config.toml
hidden_size = 320
num_key_value_heads = 2
parallel_block = false
init_std_o = 0.0
init_std_up = 0.0238
optimizer = "muon_variant"
learning_rate = 0.00678
beta1 = 0.9
max_grad_norm = 0.5
warmup_steps = 200
final_lr_fraction = 0.0
batch_tokens = [16384, 32768, 49152]
Each number is 50 + 10 x the weight over its row's rms, rounded and kept within 0 to 99. Layers, rows and columns count from 0. The size before them is the row's rms in percent of the matrix's.

# down: layer 3 MLP down (transposed), 1280x320, rms 0.0347, rows 1065-1074, columns 160-319
# up: layer 3 MLP up, 1280x320, rms 0.143, rows 1066-1075, columns 160-319
down1065 098:33 36 50 59 53 41 48 63 47 44 65 43 44 48 66 49 46 37 51 49 33 52 56 39 63 55 15 57 49 39 40 54 48 64 58 60 59 50 56 39 37 60 46 43 55 43 47 54 40 55 48 42 46 40 56 52 38 73 71 48 46 56 52 49 51 56 50 56 51 49 53 38 59 48 53 46 44 32 53 42 43 61 71 50 60 35 65 71 47 67 37 70 41 36 50 51 33 48 49 51 51 51 67 47 56 43 45 41 38 60 55 57 47 52 47 35 48 51 55 60 61 57 49 48 56 34 71 43 55 56 43 52 57 33 39 40 67 56 40 60 57 52 48 57 62 54 39 54 53 51 45 72 44 32 58 43 28 53 37 45
up1066 087:44 48 59 44 40 35 51 59 47 65 50 39 71 42 57 50 39 52 60 40 33 39 55 50 53 50 47 65 57 45 36 49 43 42 26 51 45 64 40 62 56 62 32 58 39 47 68 45 55 44 48 77 49 62 53 49 63 45 56 54 61 50 47 49 30 57 57 47 47 51 38 24 43 40 75 41 63 69 63 45 43 49 48 42 47 43 40 47 63 53 51 59 47 46 41 49 37 39 54 56 43 33 51 34 73 38 60 67 34 47 47 43 65 58 63 48 50 67 46 45 59 45 64 34 56 63 64 57 37 52 52 49 46 49 45 44 53 54 53 57 57 54 43 42 62 54 30 52 71 30 55 65 49 67 55 62 51 49 54 39
down1066 106:54 64 41 30 60 56 42 54 40 56 53 49 50 44 40 66 51 43 48 47 69 43 55 30 67 43 71 67 42 36 44 42 50 39 66 51 54 51 58 44 52 46 72 37 69 51 25 49 34 57 44 29 60 37 48 61 40 50 45 55 60 55 68 35 51 59 38 39 43 56 60 46 65 67 42 53 45 40 30 47 51 28 45 76 53 49 62 44 48 43 44 49 56 52 57 47 58 45 43 45 57 75 48 52 56 46 38 34 40 53 59 60 56 43 46 35 46 33 49 58 42 39 14 73 47 61 50 38 52 47 51 65 51 56 49 43 61 41 60 42 55 59 57 54 54 42 47 48 32 71 57 35 38 51 41 57 60 52 58 51
up1067 092:59 54 58 37 41 52 35 41 57 48 59 42 48 50 67 36 58 37 49 69 47 35 46 62 59 48 44 55 45 40 40 44 58 79 68 42 42 27 60 50 43 58 43 69 53 53 46 49 44 61 71 43 61 50 56 54 46 56 69 71 44 65 55 41 37 38 55 46 67 46 36 47 38 42 56 60 57 45 46 56 41 48 49 64 58 31 66 41 62 56 33 39 19 59 48 35 43 63 54 50 40 46 61 75 44 37 62 44 55 43 60 70 59 54 56 58 63 47 47 42 47 45 54 48 58 35 45 37 49 49 42 52 40 52 65 41 49 50 68 42 55 52 54 48 45 50 52 53 36 46 49 53 41 45 51 62 69 60 49 41
down1067 095:53 47 52 53 37 23 67 54 50 52 51 43 56 55 31 56 47 50 69 39 51 43 44 40 48 36 53 43 45 45 41 39 62 42 40 63 47 55 43 47 55 38 59 42 42 32 55 56 51 47 43 45 52 48 58 37 73 55 49 37 30 47 55 57 49 71 42 60 56 56 47 51 82 65 52 70 33 43 44 46 49 49 49 49 51 66 63 30 56 60 65 61 54 47 58 69 46 37 60 45 55 28 49 58 41 38 44 50 51 44 57 57 63 42 41 50 52 50 36 61 54 72 65 40 57 65 55 54 46 44 34 41 59 56 51 58 50 62 38 39 58 28 47 44 59 51 45 52 30 55 62 63 52 43 53 34 47 38 45 59
up1068 105:48 59 57 49 54 57 33 68 40 52 50 41 51 42 47 35 34 41 49 56 42 54 38 56 62 52 39 50 57 63 35 39 58 48 35 41 46 58 55 54 72 35 48 45 47 42 66 43 59 61 45 47 64 59 53 42 56 58 53 46 58 49 49 59 43 51 44 53 58 43 45 36 46 59 59 48 57 28 40 52 44 61 48 33 58 56 30 49 59 63 44 58 38 50 50 53 62 63 53 50 32 51 56 50 52 63 43 48 54 61 47 55 54 54 48 58 66 54 58 48 37 57 56 48 45 54 44 55 52 46 51 62 39 35 61 45 55 48 51 48 39 45 55 66 42 35 43 71 49 50 55 51 66 45 54 36 40 60 54 67
down1068 092:49 59 48 50 50 52 60 35 34 64 59 43 56 58 60 57 30 66 37 71 45 39 46 55 75 52 50 46 42 40 50 48 48 60 52 52 42 49 51 43 39 54 45 54 58 47 35 54 39 50 48 62 45 66 51 53 38 59 60 47 33 56 71 51 41 47 36 48 45 57 34 44 56 47 48 47 60 67 57 43 41 43 34 33 54 41 48 41 36 48 51 69 56 45 46 48 34 58 40 51 56 51 24 54 45 56 57 46 47 67 55 65 57 52 51 35 53 49 53 50 58 42 44 38 43 50 65 39 36 54 48 66 46 46 50 30 76 50 56 40 32 67 52 67 44 42 61 37 61 43 58 43 49 49 48 45 46 50 58 64
up1069 097:51 37 40 50 63 50 55 55 30 39 40 49 37 46 59 42 48 52 36 39 45 52 45 61 55 55 60 61 29 55 38 63 57 51 58 37 60 59 53 65 42 66 47 54 44 47 68 58 57 60 55 57 75 57 52 49 45 40 73 50 22 58 53 60 44 62 36 54 55 52 45 42 63 62 54 57 41 64 34 24 59 43 69 59 46 55 46 49 37 51 37 27 43 42 51 49 38 53 28 54 43 61 49 45 58 33 75 71 54 59 37 34 48 37 44 47 45 49 51 50 47 60 48 53 55 56 63 61 59 46 38 44 64 54 47 50 51 51 43 54 57 52 51 45 35 50 54 42 39 58 58 53 53 53 48 63 36 49 48 58
down1069 101:57 52 32 61 46 59 47 40 49 42 47 57 54 59 50 49 63 55 43 59 41 48 63 52 41 55 63 51 49 55 34 29 60 44 41 40 50 42 40 52 28 54 59 53 64 45 42 41 61 35 59 50 60 45 49 20 41 42 38 47 53 33 49 51 68 54 51 50 44 23 49 54 57 51 55 50 50 42 50 63 50 57 67 49 67 58 50 47 47 49 41 37 52 50 42 46 35 41 53 59 40 51 67 48 43 41 44 51 49 56 37 58 49 50 47 38 66 50 61 38 48 44 52 53 40 62 60 53 53 55 58 54 65 63 50 50 51 46 48 41 58 27 40 33 47 69 59 76 37 39 57 48 39 60 47 53 49 57 51 60
up1070 097:45 50 48 40 51 57 56 62 37 36 55 60 71 67 50 54 58 46 30 27 51 66 43 51 41 76 53 29 50 42 61 39 62 59 54 44 49 61 70 44 32 53 45 45 72 43 50 55 36 74 67 63 45 47 35 39 53 26 57 54 51 53 44 56 49 47 56 23 50 53 63 50 51 52 50 57 40 37 48 48 39 53 60 36 51 43 48 47 57 67 50 66 58 53 42 50 45 39 42 50 63 59 58 38 36 42 42 57 59 43 45 58 59 61 46 45 47 57 57 56 41 51 67 44 56 34 51 65 38 47 52 51 45 68 60 47 43 31 29 58 53 50 55 39 45 47 48 55 68 47 47 55 50 71 32 51 54 57 43 69
down1070 104:49 33 61 67 36 46 65 59 60 50 39 43 59 53 53 60 48 46 63 51 54 55 55 54 42 44 51 45 50 45 50 56 61 50 53 61 40 42 32 53 68 53 40 47 52 39 47 44 54 49 47 59 73 42 47 51 40 54 63 67 25 70 31 43 69 72 57 64 50 45 32 47 54 37 64 49 38 58 54 52 71 47 37 56 34 52 60 65 52 47 33 35 43 43 52 70 46 37 49 55 45 63 69 51 27 50 45 55 48 33 50 49 59 47 47 62 73 44 57 47 60 40 46 49 56 43 63 44 51 46 31 54 61 56 40 41 54 56 57 64 70 57 68 41 59 58 27 34 40 36 55 55 68 64 43 48 59 40 36 56
up1071 092:49 52 46 56 51 52 50 53 41 50 60 29 58 47 48 38 48 57 54 64 34 61 49 54 53 63 59 58 47 51 49 47 44 28 53 37 50 49 77 51 36 50 58 40 52 31 38 43 39 45 52 46 53 38 52 54 50 67 50 47 42 49 39 55 44 29 68 66 60 59 37 31 55 52 37 53 72 58 52 31 41 51 40 58 60 52 50 46 49 54 59 47 52 59 53 48 52 65 54 56 54 60 25 44 56 49 60 69 38 46 47 60 57 68 59 58 51 62 49 40 27 54 53 67 40 43 58 54 56 45 54 50 47 44 40 45 46 57 33 53 68 54 42 57 65 49 36 46 39 71 40 53 74 60 38 50 48 33 43 55
down1071 094:77 40 48 54 61 35 44 52 62 57 62 56 67 32 43 51 46 34 54 56 41 53 46 62 56 36 50 47 60 55 64 47 65 50 40 54 39 44 41 53 44 55 55 58 61 25 47 62 56 42 44 54 56 68 69 59 59 64 46 49 61 50 47 35 52 52 57 53 59 36 51 47 49 46 51 66 60 38 37 66 59 35 52 60 53 54 45 57 47 44 60 38 55 43 53 53 55 41 46 53 41 54 35 56 42 38 58 55 62 57 51 51 61 46 62 56 56 34 46 48 48 54 37 55 44 55 52 62 53 50 36 65 55 39 50 49 36 58 58 55 50 55 24 54 44 41 47 60 60 61 55 44 42 46 56 64 52 45 51 46
up1072 112:51 27 52 54 45 53 56 48 53 46 51 58 58 54 58 57 51 51 28 33 45 54 60 63 43 53 57 54 37 49 60 52 50 39 65 43 36 61 52 29 60 47 57 62 75 57 43 51 39 60 63 38 50 62 54 37 32 34 38 53 53 59 64 73 55 65 38 47 36 45 48 45 60 62 62 59 59 56 39 70 49 28 32 46 43 64 53 67 50 54 54 51 43 44 37 61 53 63 49 52 57 39 32 49 55 61 44 43 55 32 41 64 61 58 45 36 47 55 55 45 37 48 41 39 51 45 67 50 46 35 53 54 56 55 41 39 55 28 68 46 66 47 53 44 41 49 39 48 34 66 60 54 50 45 56 44 35 34 49 61
down1072 118:60 58 47 56 55 43 55 27 55 47 38 50 43 63 43 48 56 51 58 49 41 51 64 54 50 53 86 26 41 54 51 53 62 39 42 47 16 51 55 42 59 46 45 53 77 38 35 48 54 36 61 39 53 31 65 76 30 56 60 44 32 44 37 55 64 54 36 57 58 42 57 45 56 52 50 46 44 52 43 74 59 55 50 53 50 54 79 42 44 52 63 57 50 49 50 48 48 35 49 56 61 59 40 48 43 54 54 58 26 28 49 54 51 35 48 35 45 39 54 47 52 61 68 57 61 58 42 63 46 44 50 50 38 49 47 70 60 39 51 57 69 44 50 54 69 62 55 40 46 47 51 51 40 45 56 59 62 52 56 50
up1073 106:41 60 47 47 60 52 49 61 47 55 43 65 61 54 45 57 42 32 68 49 38 62 33 68 47 27 52 50 28 42 37 62 48 53 64 39 50 77 47 62 30 47 62 47 57 65 60 54 49 39 70 65 68 55 46 47 57 27 60 56 57 45 41 51 34 43 65 50 63 57 41 49 70 54 47 52 72 65 57 44 39 62 31 39 39 56 35 56 50 31 49 48 56 57 46 56 52 33 52 41 39 57 43 52 50 60 43 51 59 48 58 58 64 46 60 55 44 48 59 63 29 47 33 54 51 46 61 53 50 50 44 56 62 55 48 59 67 41 41 53 29 46 45 66 45 58 59 46 43 43 41 31 53 40 43 52 57 42 50 45
down1073 102:63 49 58 40 53 63 46 61 61 50 49 49 54 47 56 76 44 56 34 39 39 40 42 45 64 36 59 38 52 49 48 59 42 42 47 65 51 56 67 49 41 50 46 76 64 47 42 68 52 34 68 47 45 56 50 57 62 64 51 65 49 26 47 59 54 73 48 52 51 49 54 46 53 51 63 63 48 48 52 61 57 43 49 34 47 42 34 40 48 44 71 39 49 61 61 50 41 26 41 51 26 51 47 50 37 63 39 71 78 64 59 54 56 60 46 46 43 44 40 43 45 54 74 49 46 57 35 66 63 46 69 42 51 62 59 46 27 57 59 65 49 60 51 67 42 68 53 45 60 51 47 63 36 46 60 49 36 35 57 45
up1074 095:54 60 56 53 40 54 55 54 41 54 36 55 43 57 56 53 21 50 62 75 53 50 61 39 46 41 45 51 60 46 62 55 50 55 47 61 44 37 54 46 41 55 55 36 51 51 40 48 70 45 64 41 44 46 50 51 47 58 51 49 45 68 55 56 56 48 59 37 51 76 33 44 50 51 48 55 42 59 48 25 33 54 54 57 68 19 56 47 41 37 48 47 51 60 47 49 49 46 37 62 41 49 57 60 56 69 38 63 56 39 50 53 46 60 37 67 47 53 65 68 39 28 47 49 54 59 56 64 47 63 60 50 40 53 68 54 42 54 45 47 56 68 57 50 55 49 46 60 38 58 36 53 48 42 49 50 31 54 64 61
down1074 097:45 58 61 38 66 50 61 43 53 63 40 62 50 71 47 59 45 43 31 60 83 56 55 55 36 30 53 38 61 54 52 50 66 39 27 44 30 54 42 41 57 48 56 56 49 44 43 59 59 47 59 47 30 60 41 60 58 67 53 41 59 60 49 60 43 43 37 40 52 49 36 61 48 63 52 40 57 34 54 39 57 64 59 43 62 47 41 54 53 47 52 46 50 59 52 40 55 52 46 47 41 52 51 61 67 39 60 45 77 67 41 40 39 38 31 52 50 41 61 66 40 43 59 60 64 50 40 52 63 63 64 46 47 59 45 53 59 57 48 40 54 58 34 57 62 47 63 63 47 57 51 44 25 42 44 48 50 47 61 66
up1075 105:59 37 62 55 57 57 58 38 55 34 46 47 47 41 48 54 58 45 74 53 36 38 47 61 51 52 48 60 54 49 50 66 54 37 50 34 54 52 59 42 58 42 47 40 62 52 45 50 59 59 43 39 51 41 41 46 50 39 28 23 49 58 42 50 34 37 45 38 46 58 42 48 55 58 48 38 46 40 45 46 48 26 58 48 74 52 49 48 39 57 35 67 61 41 58 58 37 40 48 58 58 36 61 45 39 64 42 37 57 54 28 49 40 62 65 57 56 60 51 48 53 44 53 53 44 61 56 36 50 33 59 46 65 57 34 49 48 46 71 69 63 46 69 70 52 58 55 54 67 65 47 66 53 52 66 63 35 48 70 47